Weights of a small GPT-style language model, trained from scratch on English Wikipedia: tied embeddings.
Each number is 50 + 12 x the weight over its row's rms, rounded and kept within 0 to 99. Layers, rows and columns count from 0. The size before them is the row's rms in percent of the matrix's.

# layer 3 attention value, 512x512, rms 0.0775, rows 77-90, columns 256-511
090:47 45 36 45 65 37 65 51 36 69 58 37 50 40 47 55 47 49 40 36 35 60 32 45 57 57 35 48 63 51 48 65 57 51 62 18 48 60 42 34 44 67 34 27 59 65 46 46 40 55 52 42 47 57 38 44 56 39 48 52 53 71 46 52 55 38 35 42 55 50 35 30 55 57 56 36 54 34 68 67 39 41 34 57 51 55 45 46 44 47 36 63 36 65 40 51 44 72 50 70 47 61 73 50 57 35 59 58 39 65 44 62 69 62 65 37 48 57 39 55 37 59 60 68 41 47 49 59 69 39 61 71 41 55 64 61 52 57 44 61 49 60 41 44 61 70 63 73 32 50 35 57 45 73 50 50 38 41 53 50 57 36 78 61 73 61 65 58 56 62 35 58 44 64 69 55 55 36 47 61 70 56 43 47 41 30 52 34 48 45 46 44 58 35 40 63 40 57 81 62 49 42 58 26 29 67 68 45 30 53 42 50 50 42 67 59 49 43 54 64 25 52 63 51 41 44 47 39 59 42 46 42 30 57 49 45 53 30 56 36 45 47 75 46 60 53 56 65 41 51 61 78 29 56 35 40
094:49 53 55 57 25 50 69 43 52 50 38 47 52 36 13 69 45 39 76 40 60 31 50 50 42 63 75 62 56 48 62 51 65 58 53 34 68 70 25 41 44 39 49 44 46 54 39 55 52 66 45 45 63 53 25 52 39 35 44 42 53 61 46 35 53 38 57 61 62 49 51 43 59 57 69 59 45 43 34 49 55 53 53 47 46 58 42 57 40 62 61 42 45 40 53 62 49 42 46 51 36 62 32 45 39 36 61 30 54 64 65 50 62 57 47 39 72 30 54 42 44 79 68 54 57 49 28 40 57 53 38 53 44 32 39 40 47 49 58 41 53 55 38 46 64 54 60 48 50 57 57 70 42 37 60 56 53 72 42 59 52 50 51 90 46 44 49 61 52 40 65 57 69 51 58 34 39 55 44 35 63 42 54 45 60 25 61 58 55 63 52 35 35 61 46 59 59 50 66 60 50 28 49 45 63 20 63 60 30 29 61 41 52 48 61 34 33 50 60 49 68 33 64 54 66 52 67 28 47 58 72 58 48 59 41 70 58 71 28 52 59 33 45 54 53 47 29 63 36 45 58 51 57 41 51 47
095:42 50 68 56 38 64 51 47 41 47 45 70 67 53 65 49 45 62 38 72 69 37 35 39 54 21 54 57 48 64 40 42 34 47 61 47 57 66 46 63 31 66 61 58 50 38 45 51 39 48 56 34 52 39 51 74 64 64 49 40 34 62 32 43 37 49 31 53 52 61 51 64 42 63 56 58 39 45 50 54 39 55 53 64 47 40 48 39 46 65 51 72 59 42 58 44 47 31 45 49 60 64 71 50 38 45 41 59 62 37 21 40 58 44 62 60 60 44 32 59 52 50 46 32 82 44 81 66 57 71 43 70 43 66 53 22 43 53 54 63 42 64 88 63 52 50 47 72 31 59 53 47 30 51 50 56 55 49 43 42 33 45 38 47 44 50 22 41 43 44 59 55 58 42 43 57 40 45 48 63 53 35 53 73 52 50 44 37 48 83 56 68 62 68 57 42 56 26 55 59 58 68 55 45 68 48 57 61 27 69 66 67 59 62 50 47 59 32 46 48 59 45 62 39 39 29 61 44 67 32 28 40 47 45 54 54 56 41 62 41 76 54 59 58 33 42 50 58 33 34 73 53 54 47 40 39
090:63 64 38 58 48 52 23 53 43 55 16 39 51 58 59 45 68 68 49 53 51 40 46 55 34 54 39 63 43 47 60 73 36 65 32 54 51 29 55 36 77 49 24 35 46 45 59 44 54 45 48 57 67 72 52 33 56 41 45 59 48 35 43 46 60 37 70 55 71 58 54 37 50 50 60 46 56 64 57 53 40 48 26 41 61 36 50 63 49 24 54 48 50 52 45 58 65 53 51 52 40 34 54 56 51 43 44 76 54 63 58 66 28 75 24 35 56 56 75 51 67 58 52 54 40 59 64 41 54 48 39 57 39 49 47 40 43 54 46 55 43 42 40 48 54 44 45 56 46 50 51 42 58 39 44 34 71 41 63 54 31 60 26 57 59 53 66 42 64 39 41 51 76 47 56 54 58 59 44 52 48 53 64 40 32 59 17 51 35 55 59 49 57 47 56 47 47 52 63 52 35 46 67 49 40 45 55 57 51 52 45 47 53 69 70 60 47 51 64 59 78 49 60 76 36 56 35 47 50 20 56 46 50 59 55 60 33 60 67 48 41 42 59 70 54 39 53 57 39 47 58 52 45 41 69 53
091:57 75 98 44 43 63 56 51 29 37 49 55 52 43 55 55 44 64 81 68 81 47 53 42 45 50 39 56 39 50 27 44 53 39 63 48 54 55 54 69 51 51 35 51 54 56 57 48 57 59 58 49 52 49 55 62 57 36 34 71 46 42 27 44 53 69 39 53 28 58 53 62 65 56 65 42 29 62 46 54 38 33 44 60 62 57 64 39 69 47 51 47 46 35 57 32 45 21 52 43 28 39 39 54 49 62 27 57 20 55 43 44 42 46 49 45 22 58 50 35 40 48 72 55 53 55 49 48 38 68 81 46 47 50 34 34 75 41 46 51 41 57 50 62 43 69 64 41 38 55 47 25 49 52 59 55 56 20 57 68 63 59 52 23 57 64 48 58 54 53 54 56 60 42 64 50 66 46 59 46 45 62 80 34 42 59 34 62 40 53 62 58 61 68 60 46 44 34 29 69 43 80 51 43 62 67 51 70 37 80 54 29 64 59 41 34 45 51 54 44 71 47 45 60 26 39 43 39 36 56 62 73 61 59 51 46 60 47 49 72 79 49 50 44 67 47 50 55 58 44 32 56 51 55 42 44
090:44 45 58 47 49 41 59 44 39 29 53 51 48 60 47 71 51 56 44 33 43 60 52 61 51 36 52 59 49 41 36 46 42 34 60 58 30 54 65 47 50 49 65 51 54 41 37 46 60 54 59 35 61 51 54 54 44 67 49 46 50 53 45 46 51 56 38 46 45 40 50 34 52 53 61 51 59 45 30 55 47 52 45 59 53 62 49 57 60 65 32 24 42 30 61 45 40 56 25 64 51 42 56 72 46 32 56 52 66 40 70 49 46 67 41 62 49 35 29 59 54 37 70 62 28 57 47 76 53 50 36 54 54 30 20 61 51 35 72 57 49 55 49 53 35 53 53 46 40 55 62 65 53 63 71 39 27 34 38 47 55 69 65 48 48 59 24 64 55 53 23 57 62 65 47 70 42 57 59 49 61 53 89 50 33 32 23 57 45 58 55 48 68 47 59 62 43 65 48 43 54 71 61 51 59 40 47 69 34 60 26 51 67 61 53 49 73 47 51 70 47 39 59 47 39 77 36 58 74 49 70 49 33 48 44 48 37 67 62 57 45 46 60 46 54 59 33 46 39 33 54 46 56 73 57 44
095:36 56 32 44 50 30 47 56 60 48 52 74 46 57 46 34 52 71 54 63 62 45 56 45 46 37 45 79 52 60 46 57 34 63 45 43 36 44 58 81 40 43 72 61 50 48 44 68 64 46 41 62 37 44 21 53 40 38 57 26 53 42 39 64 50 40 57 39 39 73 50 40 61 51 47 42 47 68 42 57 45 64 66 43 55 22 55 60 46 31 42 50 40 50 46 52 42 46 63 48 43 53 25 54 57 71 34 51 44 40 57 37 61 45 52 70 54 45 54 24 21 58 28 51 40 54 40 30 55 63 69 24 48 60 63 55 73 53 49 48 45 51 51 36 53 33 47 36 64 51 53 45 70 54 67 37 45 16 40 63 54 42 53 43 42 41 49 48 57 61 46 52 38 50 38 56 60 63 53 66 37 57 51 41 44 49 65 44 63 47 66 44 47 50 72 62 37 40 29 71 57 57 41 45 57 46 56 50 38 50 49 64 48 55 51 52 64 52 59 36 55 47 52 38 57 26 42 44 59 57 42 35 32 26 65 65 52 50 40 29 57 63 57 45 76 37 30 49 48 29 56 52 27 52 53 40
089:50 56 80 39 39 42 64 51 49 52 66 70 34 51 47 51 60 67 68 62 72 49 48 49 46 32 46 53 74 49 57 59 34 55 41 32 37 65 53 55 39 48 47 44 24 54 45 57 41 49 52 38 55 33 34 57 30 65 59 63 41 49 40 57 60 64 45 45 63 73 66 60 48 63 51 52 43 61 44 57 55 35 38 44 74 43 59 43 51 62 35 45 36 53 45 39 54 48 49 42 42 62 40 49 54 31 45 52 39 20 18 32 35 65 58 58 35 43 58 59 47 20 26 50 49 46 41 38 48 39 58 69 40 48 60 59 59 33 61 46 39 40 42 55 69 36 52 50 59 67 70 60 48 14 73 44 36 56 40 46 62 51 49 45 47 35 46 39 57 32 76 42 30 55 49 50 71 55 40 57 51 53 52 56 61 72 38 34 51 58 65 67 52 41 62 54 57 63 51 39 58 41 31 54 54 33 44 44 29 56 62 67 62 76 47 45 62 77 42 38 20 45 52 35 49 71 48 41 52 42 63 59 22 46 53 37 38 54 49 44 52 61 60 69 52 44 54 58 42 65 53 54 49 56 64 48
094:54 44 50 64 44 56 37 54 36 45 51 76 64 43 34 78 67 64 58 46 46 60 30 51 44 46 52 25 53 56 37 36 48 40 50 59 68 68 68 44 42 42 35 49 67 37 51 30 43 78 57 39 58 71 33 62 65 51 74 40 45 63 77 46 62 51 58 63 70 44 68 44 46 60 43 69 34 48 53 58 72 49 48 49 45 27 31 61 59 54 37 53 46 57 40 45 59 55 66 54 55 48 63 22 34 59 32 57 51 53 59 39 47 41 38 58 40 28 43 49 60 67 27 72 52 05 76 41 50 30 65 64 56 23 58 72 49 56 43 67 54 36 60 57 55 40 57 55 54 57 26 63 49 58 40 40 54 65 52 74 49 44 52 47 58 49 42 60 78 79 58 64 47 51 51 84 66 49 59 43 48 43 49 41 43 63 40 59 51 49 31 45 65 42 59 47 66 47 61 60 52 43 52 60 53 32 49 57 51 59 26 47 71 62 63 44 66 46 33 47 46 45 55 63 50 54 31 37 57 65 51 33 34 52 64 70 42 45 35 42 62 53 48 51 41 44 55 23 46 73 50 65 49 33 27 35
091:67 56 43 32 49 41 64 48 60 50 56 53 54 56 49 60 50 49 41 76 39 63 50 54 46 73 35 56 48 35 51 61 41 64 49 70 44 43 59 62 44 32 50 33 45 55 43 51 44 63 52 39 59 49 55 49 51 65 43 54 42 07 33 37 61 51 53 75 50 54 59 46 43 60 61 50 37 57 55 63 47 68 48 51 63 38 52 30 45 70 58 57 52 43 47 65 55 39 59 32 57 48 61 44 53 66 33 51 29 59 49 37 36 52 33 49 47 40 47 36 61 56 42 39 51 31 60 54 48 69 42 72 61 64 40 64 58 48 43 46 52 41 53 52 63 41 40 59 49 65 42 57 32 36 54 55 47 68 49 61 40 32 46 63 29 47 47 34 34 45 62 49 47 53 64 36 47 53 68 78 46 54 44 49 38 62 43 56 42 56 53 57 39 46 56 55 54 65 61 55 57 54 53 44 66 32 39 32 42 58 63 50 49 51 63 53 53 42 35 68 38 27 39 48 52 25 57 39 57 53 33 44 29 66 56 50 67 47 49 46 53 58 38 55 37 48 44 38 48 31 61 77 45 45 56 58
091:53 53 53 42 49 48 54 42 34 51 46 51 32 51 53 40 55 31 57 54 36 68 54 43 68 36 36 46 34 40 44 68 49 31 52 52 61 53 25 54 44 43 56 66 67 64 61 33 58 39 61 39 55 40 37 65 50 52 34 53 29 50 53 40 65 36 37 65 51 54 34 72 60 62 45 42 40 57 58 49 68 70 59 27 59 54 34 43 57 37 31 47 42 43 51 46 56 47 45 56 34 51 53 48 50 62 58 66 36 52 68 56 39 43 72 47 50 38 63 54 61 21 63 49 47 59 47 46 30 57 57 30 43 61 48 64 50 59 45 45 43 48 52 43 48 73 50 52 53 22 66 47 56 72 55 69 47 53 53 49 39 65 42 45 40 52 41 61 37 53 65 53 54 58 62 39 49 70 63 52 57 50 40 45 62 69 44 30 68 37 39 53 49 47 38 39 55 48 48 59 32 64 61 50 63 46 56 53 53 46 56 54 54 50 41 36 34 58 48 58 31 64 50 46 42 42 64 51 39 50 40 66 46 49 48 43 44 57 58 58 49 48 52 69 32 56 34 74 56 56 63 46 60 61 47 61
089:48 66 40 74 54 59 62 53 50 53 39 74 49 68 35 60 50 64 48 58 46 56 68 55 34 58 49 64 47 37 65 57 47 64 55 28 56 65 53 44 50 66 62 59 53 30 58 57 39 37 51 61 22 46 54 63 32 52 70 70 41 64 48 50 58 37 53 59 40 48 67 37 55 63 66 41 43 48 43 57 50 66 50 40 29 40 49 48 53 66 55 53 35 53 33 57 58 34 49 59 42 56 46 52 59 61 40 63 67 66 40 37 61 42 54 63 49 51 41 44 61 50 30 77 49 69 59 62 71 43 54 47 45 47 54 34 62 52 50 49 56 56 53 59 47 46 50 65 51 59 41 45 39 53 47 26 43 37 54 83 75 50 52 36 74 60 51 58 40 56 65 41 46 55 57 60 23 41 44 46 58 31 22 52 59 34 62 39 52 51 42 35 44 65 57 53 25 48 54 50 50 45 89 51 42 70 58 39 49 50 58 58 62 49 81 41 57 58 50 22 60 55 56 49 42 58 51 32 48 24 75 68 46 43 28 58 51 45 52 66 51 51 45 29 65 36 38 56 29 66 52 40 25 54 53 56
084:29 61 57 49 38 54 64 62 43 57 62 51 41 36 46 72 34 44 58 67 54 48 41 46 47 44 42 74 43 42 55 21 63 54 58 52 55 42 38 59 53 54 37 36 63 71 73 46 53 58 47 61 42 71 59 61 56 35 53 37 45 41 73 78 68 30 51 53 43 50 50 47 59 49 65 57 31 47 56 73 38 68 40 40 37 57 64 55 72 59 33 63 31 62 26 42 49 58 30 52 45 53 45 37 36 58 33 46 30 44 50 60 49 55 47 44 46 51 60 37 40 58 45 63 34 54 66 56 44 68 36 35 44 52 63 67 57 45 58 42 51 50 44 55 64 27 37 37 54 44 58 54 41 51 67 71 44 58 38 51 49 57 38 56 56 47 80 60 33 57 64 40 39 57 63 46 66 64 34 49 34 58 61 39 46 40 43 49 36 43 22 41 45 49 40 69 63 63 29 26 61 49 45 43 87 49 58 44 81 44 47 48 52 47 43 40 46 53 38 37 58 78 48 65 38 52 56 45 46 49 89 39 36 61 35 65 33 50 25 54 57 73 73 37 60 31 60 39 65 50 57 41 60 46 82 54
085:47 50 17 36 77 50 69 40 43 66 55 54 62 56 60 37 61 31 29 56 33 63 49 49 48 63 49 29 48 46 54 43 64 64 52 58 58 86 41 34 51 48 34 54 56 54 58 55 74 49 57 39 64 49 29 58 39 51 55 42 43 48 53 42 64 47 34 50 47 59 47 23 63 47 44 59 47 21 48 38 51 47 64 45 60 52 53 49 46 50 49 41 63 53 15 50 59 31 42 66 39 72 40 63 54 60 33 44 54 46 32 42 64 63 54 70 61 59 61 38 51 36 56 41 57 47 51 57 36 64 37 50 43 36 54 28 61 61 54 34 65 38 60 74 55 54 55 79 57 38 47 51 46 52 39 38 49 55 66 59 54 61 52 59 35 59 44 35 42 35 19 53 49 64 51 45 55 49 38 18 53 72 33 50 51 64 31 45 79 60 59 51 56 59 58 43 53 59 54 47 32 65 63 38 67 52 31 40 54 71 66 52 51 29 36 53 72 48 61 59 46 48 54 34 55 44 22 53 49 40 39 60 43 40 37 17 28 58 47 65 33 36 61 59 42 45 53 45 43 47 43 39 62 58 44 58
# layer 3 attention output (transposed), 512x512, rms 0.0621, rows 77-89, columns 256-511
120:36 44 65 45 45 54 33 45 53 35 59 45 46 43 51 56 66 39 67 52 48 73 45 36 50 66 51 49 51 46 29 90 57 45 65 40 53 49 57 47 60 48 50 61 57 64 50 69 44 57 42 44 43 57 72 69 39 57 54 69 62 60 53 48 51 56 66 59 66 68 57 55 69 39 38 40 38 57 53 57 57 30 45 49 54 68 30 24 40 46 35 61 45 41 64 42 50 26 40 69 44 44 51 50 47 47 44 48 42 38 52 55 53 61 41 65 25 70 58 45 28 62 48 64 58 32 63 63 50 60 53 51 37 72 30 48 49 73 42 55 32 68 63 60 50 56 58 70 36 59 48 47 48 43 37 39 36 67 48 42 43 40 60 38 67 45 69 40 42 46 63 59 64 62 28 50 64 52 73 51 43 43 54 48 40 73 50 48 52 35 34 48 53 57 55 56 48 64 65 58 50 52 55 61 27 45 64 56 53 57 41 27 26 57 46 61 35 50 63 54 47 37 68 37 43 28 56 48 57 41 51 44 34 56 58 38 45 51 26 64 36 58 45 24 39 59 53 39 50 39 30 66 50 56 39 34
121:62 38 49 39 58 27 58 37 59 49 44 60 65 44 23 72 45 48 55 51 36 51 19 54 75 71 65 71 54 50 37 53 45 57 67 56 63 57 28 61 63 47 44 44 40 53 34 73 58 37 27 62 55 60 72 49 39 40 53 50 53 58 61 60 51 59 49 47 42 21 64 28 33 52 66 49 29 49 64 49 65 41 21 34 47 40 61 51 67 79 71 69 69 47 63 45 34 43 47 46 53 42 46 46 69 38 60 61 36 58 34 45 39 64 58 58 36 30 52 51 48 53 63 35 52 43 30 54 37 72 22 50 44 76 57 31 41 15 59 52 46 49 34 32 62 51 44 66 39 54 52 42 66 60 25 62 62 38 58 59 58 47 38 52 44 55 48 39 55 55 42 56 80 64 50 41 52 45 40 46 38 36 33 56 29 36 49 36 32 42 57 51 57 24 36 55 33 25 63 59 40 59 38 33 61 46 58 31 43 51 50 73 50 60 57 39 47 39 55 57 36 51 48 52 50 45 24 46 38 49 49 54 42 56 49 52 47 51 50 78 62 34 44 35 39 53 31 68 48 49 63 54 62 56 51 43
123:54 48 70 68 43 32 34 53 50 46 55 43 52 42 47 40 52 53 57 45 54 34 69 53 81 52 42 78 43 44 85 65 66 52 50 51 59 53 58 57 53 75 66 43 50 62 59 53 50 31 61 48 62 37 30 69 51 71 34 54 36 63 58 57 40 35 58 32 50 32 38 62 61 71 33 41 35 69 59 31 41 46 47 39 49 61 61 56 37 47 18 57 36 39 44 52 50 44 35 60 49 44 48 64 50 57 33 57 58 66 53 46 57 63 43 43 64 61 61 54 55 48 61 46 33 38 61 39 76 42 47 40 57 36 51 21 45 73 80 60 45 47 48 67 33 48 47 39 65 47 46 63 63 68 47 60 44 73 36 49 52 67 65 58 54 60 48 46 42 51 62 46 56 46 49 48 39 42 45 51 33 41 52 66 55 41 45 31 53 33 47 57 62 66 72 42 41 33 41 65 48 43 53 60 41 27 64 44 78 43 33 57 63 53 56 68 73 49 25 58 32 45 41 35 51 31 52 55 40 78 39 67 50 37 58 47 51 54 61 48 44 71 57 38 19 11 43 58 33 30 56 34 47 60 34 53
114:38 54 25 58 51 60 43 53 31 59 61 48 60 46 41 68 60 50 57 51 42 51 50 45 54 59 39 68 58 50 54 35 49 61 44 69 59 23 48 29 59 65 38 36 69 30 70 42 36 52 72 73 53 62 40 40 46 35 48 30 38 59 45 39 70 73 68 76 48 51 66 61 46 62 60 52 66 55 62 73 69 36 42 69 62 43 66 63 62 29 60 17 53 33 66 35 35 43 33 51 40 55 49 36 49 43 52 62 50 52 35 40 22 68 54 57 55 55 50 42 44 51 51 55 53 54 81 43 34 66 59 62 55 65 50 40 17 50 46 53 32 39 45 45 57 54 53 49 44 30 57 36 62 70 33 45 57 25 49 54 62 57 65 36 46 30 75 49 42 46 47 40 56 52 51 39 24 50 42 57 69 57 58 54 51 61 30 67 38 55 38 69 73 60 66 58 26 50 40 62 48 43 51 57 47 54 60 28 43 55 46 41 32 48 48 70 51 46 55 56 67 45 49 56 34 45 48 46 52 38 55 44 51 42 53 36 46 42 50 49 42 53 50 41 52 53 57 65 23 57 47 54 66 60 54 57
117:48 62 54 59 44 64 60 47 48 44 83 40 80 46 51 48 54 64 54 37 55 32 71 62 43 47 47 59 54 76 64 78 39 37 46 23 57 32 34 31 62 45 40 58 49 70 53 62 63 56 55 43 78 66 35 49 49 35 30 59 24 48 62 48 37 52 54 59 53 45 44 57 44 45 60 51 49 50 49 19 53 52 60 69 47 47 74 30 40 38 32 58 46 45 43 43 46 53 46 49 28 57 52 45 49 40 48 50 44 64 65 65 54 42 49 44 29 71 69 34 65 25 48 52 51 72 58 60 44 56 84 43 41 52 45 49 53 50 45 57 65 45 64 35 38 64 54 29 35 54 64 48 42 42 42 57 58 47 75 60 49 54 59 39 55 46 39 45 46 52 30 35 54 47 48 56 39 43 39 51 52 47 61 68 45 56 64 45 37 41 70 55 60 27 42 28 39 39 36 23 43 45 34 29 47 59 61 52 64 41 59 44 71 56 35 40 53 71 51 45 48 34 48 60 32 57 78 34 59 50 38 57 51 53 72 35 58 60 60 43 52 46 38 74 34 42 58 48 43 55 59 48 49 44 68 51
113:42 53 63 66 60 65 59 53 60 52 55 45 42 25 59 47 50 56 34 56 56 51 57 47 33 32 46 69 43 29 76 57 28 29 38 53 49 48 64 47 54 45 58 51 34 68 43 49 55 43 64 51 57 53 45 70 60 58 63 49 60 62 50 59 40 46 66 54 61 44 43 68 32 46 53 45 61 57 51 52 73 61 59 36 33 44 28 51 50 50 43 40 50 45 61 55 75 69 33 60 57 35 39 48 37 43 58 62 59 44 52 36 56 63 75 57 53 65 39 72 65 36 36 39 39 63 53 34 48 65 37 69 51 76 42 38 51 41 69 48 49 63 52 47 53 47 37 36 42 59 49 25 57 32 48 36 56 31 33 40 72 40 90 37 32 67 64 46 47 49 46 58 45 69 37 47 51 57 19 59 47 50 55 63 46 67 36 61 31 34 65 54 45 46 41 42 43 61 58 27 58 67 48 46 43 44 45 51 56 62 37 52 63 51 43 45 30 58 53 52 51 53 53 44 39 54 56 70 65 46 59 48 56 53 40 46 39 59 50 46 79 61 55 43 54 59 43 47 44 57 44 50 53 63 45 84
119:64 70 47 41 39 75 35 35 52 54 43 54 41 53 34 55 49 59 67 34 58 39 37 59 29 64 41 56 49 65 38 09 51 55 54 42 42 81 51 58 39 56 58 49 28 63 66 70 39 36 54 57 36 59 24 66 69 42 17 42 57 51 40 39 54 53 56 49 36 25 55 48 45 38 59 34 47 52 51 70 42 50 70 38 47 60 67 30 40 43 42 53 54 61 39 56 39 56 60 42 66 46 32 70 50 71 54 54 51 37 51 42 48 57 37 74 26 33 63 32 52 54 63 54 38 51 47 50 63 50 45 57 46 47 67 32 51 49 65 59 46 59 53 67 40 53 26 34 50 38 46 41 53 41 74 51 36 51 42 47 72 49 47 36 46 38 65 51 69 65 42 58 64 63 40 54 55 60 55 41 48 55 65 22 55 55 52 44 58 52 66 52 35 37 47 51 74 50 73 82 62 55 74 55 58 62 56 46 31 48 53 48 67 52 48 44 54 60 46 29 33 59 53 49 61 62 57 53 56 51 27 34 74 60 51 48 37 45 57 48 60 69 34 56 36 58 43 60 49 52 36 32 58 42 43 37
118:39 54 69 35 51 45 41 55 24 54 67 56 61 44 30 64 55 53 67 59 63 43 44 62 46 58 50 57 53 46 66 60 22 56 52 54 35 60 54 60 58 45 47 62 40 52 67 60 28 32 54 62 30 52 58 62 55 57 37 52 50 70 30 83 44 68 27 36 59 19 45 70 30 60 50 30 43 38 60 53 30 42 73 72 45 44 72 47 47 69 70 35 64 42 32 67 65 51 43 47 59 47 52 41 47 44 48 56 47 41 50 36 61 54 69 49 41 53 41 57 46 46 64 50 42 41 43 31 27 34 73 50 48 53 56 32 57 57 48 54 53 42 56 60 51 50 50 59 58 55 61 63 52 43 58 61 40 41 40 66 57 65 53 45 32 54 52 59 76 50 57 39 49 37 59 53 28 59 59 46 43 52 53 70 28 38 44 39 32 66 43 71 48 47 46 49 53 25 63 61 55 42 49 28 66 78 81 41 26 49 42 50 59 61 54 45 65 58 38 41 53 60 60 35 21 74 41 47 36 42 54 55 44 64 53 52 37 52 53 55 65 45 54 62 54 55 66 48 46 46 49 40 49 68 59 63
116:54 55 71 57 37 72 32 65 29 31 25 51 59 70 71 44 73 55 54 42 58 58 62 25 29 47 50 32 26 26 52 36 54 57 47 55 36 57 52 44 41 34 48 55 54 44 50 53 77 28 56 54 44 54 38 41 58 64 59 38 52 67 56 49 29 47 56 46 27 42 57 73 54 51 54 53 29 52 44 58 40 44 65 33 73 53 54 36 59 35 69 40 59 32 56 58 47 56 52 45 67 58 30 46 37 65 52 70 57 35 50 67 52 45 60 50 20 59 55 57 52 64 39 67 26 24 68 48 55 43 60 63 49 40 52 56 56 41 42 26 40 60 65 67 61 52 31 43 55 44 56 48 55 18 51 51 39 73 43 44 43 49 68 45 24 49 68 60 63 39 37 56 49 65 38 57 51 46 69 44 54 70 51 61 51 55 23 43 39 45 44 45 55 37 47 45 43 36 50 61 31 49 33 54 61 75 65 55 66 51 42 40 66 48 54 50 57 38 43 45 45 46 43 24 30 40 53 31 33 39 45 52 50 57 45 36 42 49 42 43 45 55 54 49 61 45 38 56 42 50 53 59 50 58 27 49
112:51 51 52 57 51 50 44 64 57 55 48 62 57 49 39 38 54 61 81 56 44 52 61 50 50 45 36 69 55 60 50 46 33 63 33 43 47 28 56 69 45 53 65 23 43 60 47 45 26 43 43 56 39 48 33 45 54 55 25 32 22 54 54 58 50 59 51 50 32 32 55 56 62 66 57 35 43 53 62 67 53 33 66 55 45 55 36 58 42 46 28 33 76 22 37 47 52 33 34 48 66 50 49 56 63 54 49 44 58 52 41 35 58 61 29 50 68 56 42 57 59 70 63 59 45 46 37 40 39 72 49 28 39 47 45 53 50 39 58 57 45 44 53 34 65 46 75 42 58 38 47 51 60 55 44 73 37 58 48 56 61 59 58 45 32 47 45 63 49 65 49 50 44 57 45 49 27 62 77 81 48 61 58 56 34 53 52 63 47 56 53 46 35 32 33 59 39 51 68 58 57 32 29 46 54 51 53 27 62 55 49 58 78 38 59 67 47 47 60 60 47 48 31 46 73 46 35 43 38 64 47 31 34 39 71 42 35 60 35 54 37 46 75 74 20 53 38 59 39 35 43 57 58 53 63 37
118:48 53 49 46 41 45 38 32 47 30 46 51 47 33 72 35 21 37 59 25 54 55 53 49 63 45 49 64 39 53 35 51 29 39 63 27 65 42 38 69 40 58 53 49 54 70 48 48 52 40 62 19 67 39 28 62 25 47 64 24 62 59 52 48 64 55 61 42 38 41 49 52 46 40 53 38 48 65 75 37 45 43 60 46 69 35 36 70 55 52 41 66 39 47 59 48 53 33 51 42 36 79 73 35 74 47 54 32 29 33 54 44 52 50 53 36 61 51 53 32 65 37 46 54 57 53 41 45 49 54 48 43 48 51 46 53 82 67 49 63 45 43 56 69 46 28 61 47 42 36 58 54 65 63 46 46 51 49 36 46 39 48 34 73 50 54 28 51 64 46 56 44 73 63 63 43 58 65 51 39 45 27 45 50 47 62 32 61 49 33 39 37 58 53 57 53 55 74 37 40 46 57 57 42 27 77 46 56 57 47 48 33 44 60 48 52 27 50 50 58 55 44 53 45 69 24 40 46 33 57 79 65 46 65 62 58 51 55 40 53 57 40 74 36 56 58 66 53 60 33 47 30 40 54 65 62
115:52 43 75 62 60 39 44 47 17 67 18 65 49 61 55 82 55 36 74 53 58 49 44 49 53 44 53 52 46 48 34 44 38 66 33 62 49 78 43 33 63 65 45 79 59 55 74 66 53 69 54 41 54 61 64 57 49 34 34 41 39 53 36 58 38 59 46 62 26 30 44 48 61 55 44 47 41 55 36 33 50 45 31 53 72 47 53 37 45 32 57 62 49 43 46 21 50 50 51 68 43 46 39 53 56 28 71 58 30 41 34 55 61 48 59 66 45 56 52 54 47 32 49 39 61 34 65 66 62 55 67 52 39 50 66 49 37 52 49 54 25 63 47 57 40 55 35 44 42 37 52 51 54 71 42 35 49 61 37 45 62 50 56 51 46 53 56 64 48 58 57 54 43 55 65 47 60 32 57 57 51 36 40 48 44 44 24 38 54 50 42 50 79 55 51 58 53 59 24 85 40 41 74 62 53 68 77 52 49 46 42 52 44 55 37 43 50 35 53 32 42 37 47 42 32 37 51 54 72 40 57 40 88 57 35 25 60 32 68 55 72 53 35 50 55 60 50 60 36 41 53 54 40 56 50 45
103:69 45 37 67 53 82 49 53 43 49 65 76 29 54 23 64 47 51 37 61 40 60 38 37 35 43 54 21 66 48 54 43 41 53 65 33 48 67 24 47 35 61 29 34 42 51 35 58 42 57 44 21 62 48 54 42 54 52 71 23 48 47 51 55 44 48 65 45 37 23 44 62 65 48 43 54 44 56 43 29 64 65 55 62 58 53 65 54 59 40 42 56 53 54 51 23 49 59 28 42 80 74 49 43 42 41 53 56 50 34 50 47 54 62 51 61 57 25 43 42 48 79 50 68 58 55 69 58 34 57 65 33 24 31 65 45 63 62 45 66 56 74 48 59 56 44 41 57 49 49 57 60 31 57 52 59 48 69 45 50 44 62 45 48 63 62 54 62 49 48 63 51 56 37 34 65 44 41 26 56 39 52 67 52 36 50 60 39 52 27 70 59 56 42 34 52 36 31 57 36 44 46 43 42 48 67 68 41 38 37 46 46 56 53 29 63 39 22 46 45 49 25 50 64 62 58 51 58 46 34 46 42 59 65 57 30 33 44 41 33 64 57 48 55 46 49 60 50 60 61 67 43 60 43 64 34